Weights of a small GPT-style language model, trained from scratch on English Wikipedia: an embedding shortcut.
Each number is 128 + 24 x the weight over its row's rms, rounded and kept within 0 to 255. Layers, rows and columns count from 0. Numbers have three digits each. The size before them is the row's rms in percent of the matrix's.

# up: layer 10 MLP up, 896x448, rms 0.191, rows 244-264, columns 224-447
# down: layer 10 MLP down (transposed), 896x448, rms 1.1, rows 244-264, columns 224-447
# gate: layer 10 MLP gate, 896x448, rms 0.184, rows 245-264, columns 224-447
up244 104:150087146122113118164154120088147122099125138151090147141164148125126102142104120121065159121148168157141100124163137128123112111153149132119135122140139129123117156117139068133148152132134141135141089130159111103136122121120146133167102168161092141099135106112127129141143110129128128111124099143144157148120110084153105108149142117159100142139102133151157077102101113112138128087121117116138107149133078177122141159102139159102124124162117122111127133138115107096114122127171111108191117098112081136176133100116113142161119143108135190168124116158125114102169115148126113118134094131145150130139092136105128140144163138113125124132129114132138121098129145120119138139144
down244 104:148118150123114131117167117119160153146139149095101140101110128147104146146179184094110195114097120145149176135147179131116140176110107121130137114112111108136156107115130148158153096142138111162157134204110092134115124137126109125126143122145138162078131146158132140110129144141141081101119146197136124119122133122130121167132147112125114137100091115164142146098156138122106115128129136135090114097141138119125150135090106201160140072126103105086120119105123081158092117115099115098125071117178124125122149140143135140160141159131129112123157136156112133103088113134168124135129124090129118094116112128130115095137123144136182119156128135176118136138170105158111084102113
gate245 103:145150141107146123091192170084169131095144131102121123160118098103145102091136119118118116110112153149115163143150133134097126107138116130134108124105135087145090117112118157100127140155119116170126124137112123169138160128159122154115110103156136122160116137140101138113137113099100124148106126112097136102131132110115122093101114106168139115107095120168168152109152164115166095133127116114105125093134112165137135105165125147163102105144107142102129142163158144160122147099159127121136098099134131097181141143109104148137096144107125108106145137159076169121143099097116151110104131118163133119108120126138101171149166111116155110130114137121104134143121111117118132153158
up245 103:131156140102151106115172107101199135164168097111126147146109119122135134130148158127119147107123138148119158109139117152065107152124157145124107141159140110143106121153113150138144149100102147127122127118130127184109142114121089154133171120145123142135088139156101167103185103141120146154112153105138134167146179124093111123118107105156121132136112127198130163124136135134164107113144144149129148113103112112152095151144115134133123125121101178113121164138164150136161122148113155126111106126054135121103128111106104101122091113121156107100142111127122172137133096153136145114143112141138116116118122100181142140130160142111141153130101163123145158148146136101156140153145
down245 104:104107099100127104124160115129137121110144113170130133106121130132120108123130147118120141146123152134165128133157174156142125099118166131140155136125183173118119126218134123136128128153127105182139147107116154124162109149124107124162114120126110143136139118137142172144127138165067080088117064115118125149121124123131114092123142107125173126111130129091125129139107116135143135125129100134144095140144094125123136114141115125141114153157083122082097078168126129138146123117139136131129137117124156104152149145125146155137125168133142132109136129150151144145177137166118134134093092143084126144142128165115087123104126155126160103083113113180130104112102098138086079130069
gate246 096:100135096102137134119164105120138164103127106132136120137109151085133074141132100099100101109141145095164147187167132149141074132101120108144124171152106145116161126139061133113078116119131161125114158120113147097109110139134138112121136074138156138146103116151115163121122154119105140097132133176103115121102149098106143094129163100112112124150126184150171133136188149169159137169164154101113113115079121153129127098175151094106092164140138122107113127114104162100151100133119129137106128116131099111129060120148109167111105130115141125115101137101142101152139126140145152108107097127156099138105145158135124118125126111148127132149188185117134125111155127133120128159105
up246 101:129120094123149184158185104113152138112094124116153098104112161116128157095114099162111117104180096144165126191169111115092132098144110143121128121164112124115092153135144170163098096111119163113076132103138121117131143119143124098159141166133128134124114120082124122135150086135132042117117115199115102145120125134155130139122149157116117150131127111158124168110129121123070121167143131119138116134144133126128098103151152117118084143126153127127162152099130088121091141112170149176105130134117064143126132147151150109123118158113100111112136107105088120120155127141130115137092127095127180094142115139109127155149126126078141116127124109149134157110155116142135148144122
down246 101:152136124137126114161132122111108125126139142122126115142169113100122124101143136121173094095150164146147106108094107079139128114095170130153134118116138172129083122126119137126124102127153125121117077162135126136164134118142097103124113137101096125120113138092132127109121102095147140134116103096155145098139090135152139149101086148165156107131126108119177083115142127143107162146137134150136123138134142127168090106106110102117164124104115118111103106193163122076170109120140132099179144097167104078097176130138149168134162142165131078099129139137117101118126105152128137147123135122135130154137164125102113114131134145091146181078119136136152124107088127160100135146077
gate247 105:128115098133094133133114123119172138187116121139130149123112132131145136165144147131115110111116140074171154119131120173137144162161107147159153131096122135114147142131099129164126148161112127114120096110142121147121127095106114118166125085111138150123153105139118149159143087141120106128150121109059131157114129097146137127134097147142143119129102109123108159126171101139113173147149097123108067123140120140107124123154119105131099149142136084094148128148139139131144118158178081067197103144105110138151159123117129110133144131138157160092096107095140108109152097123130119171151102121088149147108107176133150121130134132155169117108115115137178162143115114098117121122110
up247 107:119159142151141119144119095122155153116097114091110152129102170109152097133136120119110106139101121120159117104126174122092135120129139141168107122106120139092103146165151103102143134078157145081166101148121148151118135132097099101112176135144151096143130126084117139141080160126149126111188097118122143141132110141137156137128116098135150158117168099138168122150134092139143152083140162116120161138094144136118098148124093125156151082144115111084097138147141146159134155120190102112129118096097161152135160114103111122113132152172148150107161148139093088089167131156139137174131144124095141178124080109154146148132113152130129136126128132137105217142141153170145180133116
down247 101:116111153106132134119134117168137128203091136081122139112158124115099151156113143138121129145136121176101123113132112135117146134131113115142162093123170171118139107093148163139122120137155128127112121147113138100128134109109145151139137082158130137129146108138146149105109116135104163132142120185110131116158173134121125135110138125135120118128096120140111141105135098137123154125117168111151135120140108113141111107104105148160113164080145121109080095131108131089122121180119129120085135118188153080092151139086134140116140144130144153095158126101128110139160173151063123102125111151088130138132151198118133131125126114116132124135132140102167108134125059176103130118097
gate248 099:141111125140138103182164140117081113098162152123103114087146154100100134104187159119178145124117096143122116124083101136116107140077131121133101167120106151145135150157085153120137086142109123137109156143132139150143125163122133168100140161113112146141143129153091151140183103107171173134116152127117121166146114087124145117181109098143141103122150161133095145099131137119100132129144056079136178124091155115135140133124170137119145130129100112127111184104155080118121129133154151140107109127116099106144088130154120118116151090141138088148115102104129133118127110140124135123188143107117128110156108169139139136152155145145133122134113143140144111140140086084163103119132
up248 095:086092149118116098128129137136055101120127135103091134118133123114119116135116120139135071137139135165144127146152110116126157142127166089111108140092163100194106095121174162105138155157164097127137125117150104160125147135134086062155136128134125118126180106151139115136113167187105113150116141166136111085134116137151113118116114129123158142153118069096142111165128074105177120127106107148144136101126121113163091120139110106099131107147152116172144090102166099167189162132131098174094107128099166166114135111135158156163097156115106105186105114146178120131129098144141118105165118134137157087118122161170100067092118120141127127142116109140136086096113103136084118084148
down248 100:113128149174132150154132109096123104129102110127115139129083150080104125123104137110128115117139174133137147137091138118128124154143126131129138171124099132088136164024126151126128121142126125102123122140121101153155120066133139143082122087067126124116125101129100141101163094084157130149081135118149090118130155135154153135144163119138127190109144108091136126097134173083124161121127093108151158115135150156072099146106128154130144099126110137114145158097116141112150131139140126121102134122131144055124089108140129118145167100083132096133156152081109137118152142138088140117149136119137134175129136081146129120103148120097124150155120118192121100112166085095127097102092
gate249 097:196112133104095145118124143123128165095126089126103117125146117124144127103097075114126123144128127128125166113140110135124096144145110076153135165128142043132125142087131122125075131096110137121141140159120122072166163161135096103101128133085117106142158113150106153119090105113170132136132087129096145144135135126109105176138094085114098148145112158124128133121165108167171112131131124134107106163118138083165106074149087131145134168130122149123119119139108140137093117105132146133159183130110126132105111158104142120091134111136132141103141104130112115171098100137122122133165120143106152105159094129121104141137157105086110122130122151153128116119056138087156085120150
up249 096:170098122096144112073173112153130084111097167131091134098165116140135197099168151110105109139113091145089120140132137145094126107149155111151121128147071092116150138104107098117078141123156121102111115116123105115108149133091143128138106153137160166130147077111157157107098124117129175101155151125140112113118136108151113127130143129150154102069144122124160129156095123124100145136138143125132137099152118158120118153141137087149080163113103139081183123120156131138153144196124078106125102141117149111162094110166112118144113141111143104101138158124100084112126086117125079168087098114157150139137141127100116126151087114173136125123130089115132133120156101127144151133131
down249 099:127127144129142067161116117099119088103171126121143105129119112095122142161146123142130148079128102144114128139122132132124134119153115124119160095117146124134110102196153160142105175115160108130108149140130134142142155139145150108111172132109137119142131152123111093156086148115148102141119136111154146148093108148130121108136123120169126168124142146112134137149151137131178072141097169132148143124112136114114103106093094109149130133115113118135123126151119124131125113124121119111121185116161145142149083141144110154109164132106127167079140125115116139149140121146139113147117121180143111147142147104121144135101120094107139116116125115157142109116099136168181124169126
gate250 105:160134123140114163159163113128168144148121145161137120131144154142090131071129129112099121119181122112112114136111101125136129133121161134117143134155113120139093160107122112135147153113139130139189093141090095150135150115124108120130165146099143149091128137150177172126110146146161125150116153112168134120101159097161172144106092083141112152120103147150151105072131086176136092099104108118146119157180105128125092189132084123184132133159101104121131180114147132132077187128131127111126108142117149089168139121121085127156149138144134114093151165120106142090091121097094119154112154102154094111127106154133144048146138114124087165143125159136140095118126126114097127145136
up250 105:164134151122115127120119151128136145118136129112136127149127100165125141129182159097130104126137121121111108124102162142097127092147131128102126150092104095145112151120155115151110089121151133115164120137078158152115125123124153143142133150111114100132123141151148140177111090150130101158106098109076118149139136104136154104115092118113124160121127108154162114126141134138146107119135107125145080128096145163166151121101080154172134139158146082152149164164164176148104143094139142133146105105114060134133104111078131140172130154121157143101097105127115136147119162115103163104122183116164153131161101153105129161096114149116081107117126149119116095128122055121161137131090
down250 104:131146095132103141133148144096156128160139123157124143100163144121121088073117158062117120089124154120116139090112173120146131166172129131122133120130157048100130093160130142145144153116136164159139157157119138077101132135123138125098122117122108136113150139116145142081111160090155141133142153148118124092123136131159151106153097090162087100143061104159079117136115148132146112178111128139111116126140112150165138142120175126144134148139111096127072122105121150144153118087147117113154104121142143120153129149130111094104119136124101115109065121120100138142115147078153164165131083097098124086151137104111165113129131140113077150072147130153155078080080124125131093122106
gate251 100:099163141171109168126138132122105148139155095138090136164115138110105114110184081105131138105150080109134147125094153143125122147148126149155165109151114106152124214110158120126140152136138114170126132105161170165111148100134150115114112114114106105112121115137124178112134133092097149136084133145122158123151161141112174118131152097145139106121138121116125144142145132122110188126122157107135136136130101139139116138152148163126142154123134132153143094123122147115199106095094139145161138143120110167126092138123115126088127180122128147165159155085142173122116125089111124173116175115123160065126114135123163103131133115145114131156150151118129144139105087143129135102113
up251 106:152162087175140154093172123149129125095119172090117113131113160139143132140130117097122083129134130144133099084116091122150129163178117149125083119167151137166103129118078137147131078121102125136138131096075115151122107106116115077105164130138093131108106141147150108108107133143145109147132139150183116117094106141134126170093114146144122125134149083136093118108137138097141117086131111108135084128122114184108156149135129113166161140142148127124132136148102156110110119116146118101133142092142115089097128089132119114133116111091150078096130154143144137096128102109122125149114119130070129128153118085138109077083121101119101079129127140114135113109113154075119092122117
down251 107:134073137131109129119137129125159137096110113084136148113121129126124127135157115139135144088152140131101150113100092083156125112125142122107088103118119121098114113097123138127107099139133123073113120127126155120091102151117105156125063103183125142119084122133107116150142132090139130120132086166165123161163125133134180110151160063115137134150137141087133163151118105134118111124112119095156204124135124120128085191114129156142109154126178154139145100062100170163145117168157123118155121134153142134131115102142141156123136152154154089186143114108120094113163141120097126099140090142093169115141150141113156125088114139143067148122155153134147139124148162135134117125109
gate252 101:131120111158088168136115113092116159104140157110107149146109143127126188110128160190111145112115163115119119099131134166133111159117090174138093117097150139097116114129089147147149144106133134126118139125141087142118119165162146131102136083128153143088133138077161106165149155170115140143163101138119149143103159111110124123108154136168136122143123100102108148093147078137175124107124136118182139118134160121163134124146075153142148138115134133099134079198137124140140164127110114149144170102146140136103101118120157171157155117165160113132156162133161116097119131149151151165103122098133117128118084138136149100132143124142129107105125135119112107156122160122166154132162
up252 101:114120127130094150114093109111149085129143153120141121130160122121126133143153119098144146144105149110130113110140143132172132120141101122108123161142130066163109115084107139110123105094098120137124121111132124144133129113139155105157137110141163110111175142139151115120116128137094102158126129129089157114130179159202145097098116123062113117174077156151154133089085145138080139063123115099133132108113071111141135155146121132121113116108129148086141088149144144118145128105162152124139114129090091089140099092109079127113138101120084108085140121108105088142140103144066126097116152084121163125155129129152075125103112151105110124115120131123189153154153116083124154079116
down252 104:076176140093139167122100087102163117122139149149140142106153175142149128114112124158134107149111092106118110130115086102125140147120126157163136116103141132097110111081146183172109168136120117133135097131115103133124163105153128119139152155159115156093091115138129155092141089135155113080157144085128143148143097186141089164087121137143118143156174117073134148139119153107110129123152113151119131191118159153116138108119159092104180156128026125122162132143147115132100117137095144164113122111161148171125138140158106157082122156122114144135117136144127121122116103105151135133102158127133144106125100145145124142118136129157128110155124134130182091122139147097127082137129
gate253 100:146159146115129128168117108148142116146108136138084107146157157177144162160133135147086115127132067115136152175173113172172104097158122141140161128133166129133117117148136133218146130134129107163101130140104151125156126117165125106112133158127154110087084173123145143115135144127127150135116122134118141151098124142115125118149155191152150164139117101111085140129157069157099128139155097131123106110129117117151087106137157158129104138109096158157130069109122143119097146125116132151130083106153130120133112156147145114130117107134119145129117101112139124163102087091152179144110141117123138086115162115119096163101153125149103129128105098139147183138150130143091149109158
up253 097:091112090138139124151117151204136123127056162113146159107177084137135131135137113123142135151114073091164114169182147140113124137177096147116136218122156114135151122135139125111171130141108113121152121156139135121080143106123154127135119109103137086093123134162145144134110090133147142157124144150098155137101109125096153113139125082129130153127095095139068140178155143154078163105128115134152134150090111153119132150133157180093144155106130114121153147106122151123120120111096155135156126119110140107093105154123170145141106136124115120144140138095145124127100114091145157149115064099101099065150129150066127153137135144123117128122137117113128117126109117130123121096110
down253 096:099136113160139134104130154176146121130092114134149094113140113121147125069131108137108117082117113142146119107142124112148171125128146110096137093118138098126111123184182141142138186100113133142100160115126105157100089110106131149131162134116103153144112096107129159160171110162100173106118155108146120131104115163141126129136117117157107181129133134118122106117141142098142134134113171135125129125164159173106176131119142172136103119145151169060181135113162114144113129137147133120103128064150110107123132142159150108134113151134133151122120128098118137113119111139140162106121115137147150155165145094106160116113132145142131115119130142092113132108094106097116156094132
gate254 103:117135120122169091132107124092139154162128142136127117145130165150149152144105122150120121069122140142126086158150163104151088144098115142114144136157127124116089133141094121128134172138157134094155126132125140138143171126115118153119119132181172178085164135155155141141151092121107129140124149159175106118172151104152124146116119091103146151111126103159104101169105141170120086121136150143103125107135144130157135158159104132172102133146129134126120123139145169142139114128112142163133158102075150141111168052148110140125126151150124166124112127138140110120126145146113107161155103126163113098141110174091116148170114151143109083078122122126098118119091126074151140113137
up254 105:096099094123191121138103135111112150112175148129117123162129128129138141106145108111143115162113154099126149145171149130131117161150126121130149164187101124120142139137157118128109148154152168124127136146105166099113155122101129153133109118127126174118096157137127142112137095108136139175118096153148143137143155096148108157096108119144141146099121145154120147145129123125119076163129123120130130155116113145119109117127135150158131120142151137143111146164119159153150133126120154116146160145107137086107164079099128132114099162130144121130108114128125126132127141081138103184153162126153117100133166138141109165131119156099157095120087165145135128124129109068161134149137
down254 098:096127090125103163160130133129122140131150162133121163105098139122085141116106120158135105089141156107127132086113095117170138156124118115094131104082131125174081111143093108109110152135149117093080087156134110153135121155124137159138071116143164141120181096054170131123111150095185117138102140114152156107152125126174117108168144116156122142143163133152109103130136162128162107143111155142148159150117128111161157148108106092126112137144124167113123082126112155129123158108101119127118125154152164113130165148082116117096103090127094118125116171110151101126135151148101149117120127112124129094169059132119113088153107109103124120125130137119116130106091125141085148107114
gate255 098:140123136148099135126130170136134131085118115104158117135138121112137095122122156164148167133096137118106143141141163144109130108152094125175156100165133157107096112146129080098176128161109109105148133152077127135134125143086136164146117122161127145118092089156108129116101122132120078154127116107100122120157165115141116150082158110139151134093154110114112157118110158140155093151110109159099087146116168116151115102110138151143132109098126119139145120141152123144173162120144114131136135105134142148150099139096111141107071144106172130136100159141171157157129103096133079152102130172108115166160085109141129102093129132164153108132101071112126135144128130119137143113152
up255 100:101139089168124131086135079089165078119111142145108138112145151172149152121148119124133099127178111145160191111124127138147154124111158133142126149105146137149145113126172102123145132123120151117092121151149096104124172087117150097126137142080108121127154165123119158110126131130119137128169157130079152123144106136134154113150154092102141131144094155107141117167119108108145130128140144101088162139153145146113091109123134180093108114138138163113135106126143157143152126116127115131097129167151121126144105084119169168163128139141130139087124132133091115109077138148131165100127120099142112099079057143131154149140119120051132132093130090155079125116150145137154144145079
down255 103:149117138071128108118154107135125140105117155102124175112163124110124154118121128158129132151110173128141163167139136143152152093137143158086112125155146144154154137035164166115134146122131117177119104129135121123141083161142141100186137157136148148142117124144123140107125150138131099158119154089093135110131102125118161166127125090133100149143104130134132111098141122160139158105123167139132158105149161143088120123142125143154109128138144119132129143104140074122088110166166128163144166140107089133107110137180141100166131137119160111130112144126139097143147159114114114149144143104129129112117098155115129111136135122156105136090123109123089169105140136122159076143089
gate256 096:110091163133172133161112111128138138167118112090099100149093127120109117100106122157098092165124169094070112132090140103115131113135117164153114113130119171125131148136042089110115149147090191141140161142112067106130141106110159122125144158141143086140135107114180105168117100169131147110081160138117181094110098133082119105135177107108117144112149112100175101170136119113131122087112109129117113114133129124125134127115126166111148139114081148116103129135129141155155159187122135108130122098119155146146143142135127135118129140114108129127114162131087111112170146177131135159073125137113163103150120128120122106118151151113127118130137152107147139127114156129105147150092
up256 094:083133130148134158174174139119157136161162116107094130130059101085114075111134091120092114144154127122128141100089085140093131127169131098092098082155140106136121126107117119088130117121131091144125123120138144145112102150121151112148129072123135152167129115132131123182150147124084077135110130149104116106085092101118172116097168111043171108174146126144121125143161184118111115100097119104116113158181119137145085111141140152129146098146140128135138090163129117093124104106150119115129134107124128139149125128151125158098131085130104143120085134157149137127173120132120130106105151126106119068103131106130136137111132165114161127110112127149092133089125114135111110152147
down256 095:139120065057120174134128128113131102118148167182129087132138097124151144147115134124115172139152161124105110139110115109084133146145136125152139150147141122109121084184139145125118143158163137133115157142107148123131073146095134152148153155148171133146110119130102152134074125091159129161152122121146129141132121169121161099114130158136131115153082119135134142102084110107144105121150125113142108134130105095106101127111152095142144101098115139108131174130101118113120136179163163146107125116112074146105074114153087154126166129107124143087168171165124129151154096077091121131159144125113110124161123111112153140122120115151143137127150143146172136061147119120150120085132
gate257 101:164111124123063130146109117145133161078128105103079064128112145096153133149148158130174133119147164121127131132128119112127132130078116084124107097155115095140112153132086152136085148148133095145162113162098127092144118136148162089113140136065146125096144095141135164151137115186123153162117110081121123121090147136103116170134118156155097136162157143168160125135097122142141105094119143128147099130145125156132131128114111173125162104142128150109130147172143141055146133130097106109069125132183140143099116137104107120123161124138107121142136146123123080123108136083124168131114133124113164119105174089111119083133115133148128102140141131169177129074119121145111141126155
up257 093:159133124159124097178137138122089105089070058116148179104130098127171140152109144127102101126170147134104104125146145078125134101142131121156127127139148118135142068106114123111101130107126152139105162135144146153100140112174115115136138146107145108133135112134081153095161140121142142101126094133144187121106063171147130120113138078114081157154165173154138165123135115136097131152151132128139126137112108103092139155167109175159132177113130168174120136148111142149161161125130115096168137150100110129128163110123135153130126129148131099128129129137097177129141147115156113094142109148132174082161132133174127117106120118085148125108142158095090123122135113121129108115142
down257 097:145122127130151131153127136131121164125143123111100127127105124123151161105167131106138079154145117128163130104125112123137113140101169113142131143124144128130084136143154115135136138114125142167114093136121130140125144089130138096121128130175166185165124126157093115112092129132090123107122121178109147147113143121131113159092132141145117131081095156107153118124138141118161147112149165142115080143132138148113142108111100113154129151163110164110146131077102112149098125149113160149107138112127110148110079112156109139125145152110102149104139161123112144128153078139168148097185107102091119132134111144131152142146084086136147122129121142159164109112102042123137133145123
gate258 101:120095117161130171131149122120063123136128162127138156116146119116124101141155110144134116109129100148154096099155151145139200144076088143059176088117144169121138135104090184101087133134121103143127095110140158136129103147102144094120096177156156153143140138137143148137116125133163159089147150112145121130118125123103103146125158135128149156115120134091161138153116125129135100116174126118141101118112167113157110114130102116112142120150129127106129164156176092091130147091104104114161109138102145163137129113171153125139129167156111133121118148127166143136091128127122151165167138129151120109110158164147117183121131105130103178089136111126123121095105129135096130137163
up258 096:155119117134153104138122124143112112146108141142150173124136130123119162107138092110100136130116153130138130139138143083159128099091098125127137132164144137113087097113149158112139149089100153117184137134133146141129130092108162145132086150099121161112140171083154116176108119110129134100110122156168090196113135136133092138156173164166165126163113100148121115129106137115150065163123134102129150111107100104117133112183155118129152102117095102148133154160134102151118136136056141133149120101102137100130090153179154116152142117124121110123106130094119151122121161126126132183124104149109112127152155184132141137111171113211118151106118103106148076090137108113106130105129
down258 099:127106129126147111128121127113083069159087120110138111117082087099108140094103176104116116116112123125143132100112179098146126134135114121127132140113142132101110141171135121144139148115112176133094120106143127140102130140134144167141097140142101177117118111096103094145140114147120143119154139137164129152115163127131072124126125116124132137201132140120117151134101126119109109119187116102165137161133123142135142147136128164139124172116103124107102065166122113113190113147138131123106143134190142136128124120140083140118142146115129128104129150102160104134163115104138070127118091099122103114144147115092156136121115118136108108114118093126122139129101125136128087125096
gate259 101:155133111104074138131119136103165145115144161170142098112120113134123113129134113120146091087071128106116141144086113114096077135132111122090141140138133119153102128124112129125128129087166134169091131125122127106139147136139152113135148126121108142134138130149129160131136149119143102155139126107106130115093156108114152137089090131151126096087108106107113111114133136149097146128135132122104105125150195133129151111110164129157116147113120122111155139140122162154159110116101151110101099103104111085127140167111051141144082137148168170153139103121111146126135167107138105156120112153145126103125108069161143105111160099179097108134123149106155091137109071142136150105139
up259 103:118131110171130141078112143116114110113125167103107115120101127121088153117100101132107123168101120092175120144126141133141130091136144107182099116128162129127131127108121109155145143137135121112121148093119123150120146160116107148193141128176169107142089118126088111147150121130132088142121124141143100166173130151129108145132132180095149153109159165128158151113149154139153130179167097108134129104111126131131145090158138143116096124140138146137110141094128119121134097160142101181167146154148131129154118073112136125130176133121074090091150171151143128136117140134105145058112145144122164138155122114155142140164086129111176139163139149100112161075123153131101149144116
down259 107:108135160110125146111105103148144142121192116146136088142140117117156146137111137113127161145141115101162141117112103111137159146143114106162110141117119129165154140018139109126163142108146079112141124183120112134115137126117123173149118097137120115132126121106121121130103149153160134072114113153172114117168111119142150134123124121116152117093163131110136104118127146167169082142143114134136137105125121130166085134106128141133092114119117126178086153167132115102089130122148108178160124166131121147123097112150148094123139120135161131143168156093122082091113093159114148185160148149171119155098125151106105117144118146121142141098132152117078146121154133078135112130120
gate260 091:120114128116107156110144150125157148126163102120133140152121127129125122073126140135110104157108185142139137111125135121146130169123138132149125060176156104130115121150144118166128140139123101130148134117133118137131155130137107146121191115159117124131120122126150154067139104155111116110114125151167141126159145162134139123122117116106103098126155128137115102110099150150111172127166142114151165120133135110129132110132138137092133119071124151129156131106128125122107103085138118050161150132121099135085156166126133135123155140119158092136135105141128160141144143115111060098079119147135151123138152143196161103127139150096133109111134119128180120130129157111159140135106
up260 098:119071103142109089136117147131133111111135102088097089129150132089157095128152111138118121222137114137116129109129095140101140189114156115138115108113155121113138116154098191144133156134116106117106122110084168122130131106092159128136132124121117124157123120133100115070133117158168107113099132092147083114120142128103114109094108101127112124116153114149150107123145104134130129127110096126103112129134130158071133167099134122110115156171195160154148130118114176105128141072147115125127124094145140151132160122143130164124122094120100116151142141146127132145120150088128124098139136116135097149103135084146120139122112109142173140143084101151125158100091139133167133139131
down260 097:171121113155139105153162138131157118129123145120112114124128124109144201164141137097142101081151109080135149099137177123115138075144098107115109133154130126152117130055111137119099115115093129136125144120178091115146136140106109154155101110178141081140115121126155141150104142148173117089126132087105174068128111128145149165118138150161140138113119131173119141145113188117131104129126147153125063126084123145126041126074113093165125098169099095154120167146187149145146131162143127150122080129099142110136099134138161189159155143123141175147130150148110062160144099154114160107120156168131107138142132130102126121163109096195130150110100125151127129105123129113101135147108
gate261 098:144103143121144138143119122138126169108138161136123118132142137145100128122150112135098126149153149121096167170116094096111123150127105126140126128114117139115108119130141094124076144096146111177161149099132167142145107140102119117114128187115155128180159137114088125130101145167101120161118153102165145178172138114107092143134126143139101082128137127133162122120129196135122126161107115126128113098145126121148131139133118176093131110148105149184096100152134132126171167145178083121088149110096174145127131117150114151115098105084158122099110109121112212164147117126099114129103134112126113120137120155108111143101111121107111161054115131112184156115190124111154115089118
up261 095:164169102151142049179053111121135114102118163161125142091135160129101099094159134160139133148137167111147120146106127116132131109120138081112133097126097132095138173139098162185160116194161121117135139140141093147141118069141123189129148090113136132114104162107150142142159168104132165133117102176133125120101143126141133111147123121141166145125107111112150134147129136097143133142125181169130137138107118061112147153102112134131147099155155147092080153055101121110157094152175110144109152147153131120088125146105165144098104135090115138129148095130081156116129118127110132127101138097145083165156136182108137109099115137151133105131117155091102088109119143121141173119161
down261 097:100119171154126211108135138142140158133091099146108162105138143091142094116136133161132115159123091138065115135137120109123146124082155119153133152119130123111171086127139105109136123102112106084125096134132123088109086128107127151129113157153143084111119098139112144114159127149148118116127160115114079100147122136098141118110111109136126097132183121135117108127126156129096134144163143100136109154147125126106125196117175117084134106140127156124130126122118101128134124091111175121127143114130132146122181129171104076126150111153110130077137130147144160107128133151113133135094144113154158091103090119148100157139146127109126115145091103089114137078124110105126135165069
gate262 099:085157126126098148135123142108094156150125105109098124140116121117138135119110128096139126113115176103070125146164147119130092124115124197104113149157084159151094109131116184121151145121165099144150138153146136128134122112130136108117147164107118143160172112102119157097114105127177124142103115128133159148160107134113130123145125089131116144141141158125108086155133166110132139134112100183125098096139130142140104153121153143124122150149110098168091125184156102142119136166125138136115152139122130125101117127153152124109138136165132142126151144097143125129176148145146093103124101131106151138124106147103166127137132098098145104144134158136138156111132111108121124126132
up262 099:147179150121148133105169122137165116149128158144145151168127145113121122158104113129153145149140105146122139155072138172105163168167120074101112133126155117099130159105103110122113095115116149098107118132125097099105148107131172110135148126107098131158131149132143138147149106135088109145106132150095087104135117097120083151136141142148132123100101107138148141139118162157132124146175147102057115123088125105124139142094091138081108167123126159153127145109086129137141164131130144157130159110090149170091140129096169096113119107168141093165130130102103121130127108123130086156136137120107092101091138110159080068112130163118129099137121118054131128103102143113138124132160
down262 097:126122134118152127093111142111115137094166091098109094131204144166097111125099122149095132130122110124134156122121166174119113152123151120181119146139152104148099110087116075114100123122131152146220099126117124130123113148143105113143144102108106123116120114146169121132125139139066148104157140102120116142101165133150105161100124112107133117118156092117151100134080098157100152149144133095125152126116110145108135116136119084126143151157110102126144110108146159109135155140112146158177083070113138137140136152156149129116113123108065120139159118146137112105110123102141105104147163169140080130119127069113122103105146175111114101129130053107149121140133100107145099170118
gate263 098:140096134110144145183144109104145135179167102176159135142129128157071148090129135129148141102144154135134127106116131104123128117136156160104116139126139128095111191129136119123138119123122124143115108142110151122133151115114118125162161114104113120086182128136185159126096104101099111092142148121130147117159117079136142143120128094115088142148099144141131115115098123095078102090123136109157127092090127129120142123158123126091133161107092112104098097133148068162163121103137108115160158156089108126150160133130120135219140131117158144123152140123185111098141095123154130116161090075173169158121102176105150115127123170154127117157148120149134118136155146108133120174132
up263 092:096176176083103148112152109132124147112125133121104120149130158122121122152058140120168124115092134129130114139108115091152123142091120129147156109108124168151155057142140133105148096187092151121133107127141107157153148133118136133121103126116159155070127144135110109129112115149120117122130124129147145161127140141156101142148172099111138154124121130132085078087114094139155120119157134128134094129120119178144141095097149115142117112094082160105175150106122155084129129086110131093118082073136137167132120150096166140105128114203131108143145110125048112077109135126092138088113127173117087106166132098160124147074193115137082127147119117123148129113126125096114120118094
down263 095:164095184109116109157157138092133131075121112172115132123127143136130153106103116127122145155144161110100110189084123110154157097103133129140171159126131106140121160085135140164143110138147158171100123100113115162186108143107103141096111135124145131121131153112140131089143129142106174122126090088133081128112089128136117109095092105110120130137110082150117123144094107160141141086128136070104195146154124120112107109143149122149124110124160125062144121149149120115154093112140116128144126144144157103130152119117137109132114103136129101116118129120152126140082126146134110148142107134123158106106152106135117107131132096094121126111119117133131140179148169127140134140100
gate264 104:124176078138111133087129096118095117124144112137158154105145110156155111192149117105124093100134135122145133099102111140101096189159167149108182162134113116160166140128109135147129102171126175122087150144098142078144147141093137105146105144158148143151125154145110165139142148157159137079106129092161124126103121106193183133116098151142153100112124113154126164124137114130120142097128105126132125092103133147108138121170076125140120093151094097135143150066092140092141123098124131140101137101125169080117154121130132129119126145122107095113131099099157131089169141103053106162143124137130116131147131124136100142130106124138134134094169096146125084158119133089121148090111
up264 103:145139111134146093116129082140091129135145159143154115114137153153128085149150128127139090123146168121114133113131081108129115144148118102128200131171129138135130172109129146159094126107096114130116117163125134056117144132126167107122112100130108102121136091111135126121168119114136122096121150156142124154110093119119128110119124174180152126118120167154149139113143124118065138149152080181178118124163119160139111125116099145131125064147131155119134135081112130134086135115147116189103158108123146102158142148109105149142146165151114057123171094154113164111134164124102118158133124133110109197137105131131106120128114129133144118106144123141138115142112097098158135140145
down264 100:131129113139175111172125160168105123145116170153117166117127144102153140109124150114172096122150140152128084083119097089097116126135105142152132093126142151145168180219078156157155114128079117131133133141124069066107112119124124135161127108164166139124147123123139154135111158118153132111125171122125082153154111142145151101133107160131118116138140128164122159133120132154080117123142146164172126133145087120109170111149124179097152154173156142111159120087114134125085131143110114139080128145119188135136145175119141145125124118139135129113132090113100137146172098132087131125098132135087136151149106105097124141126137108121134086141158146107106123081094122103147107122126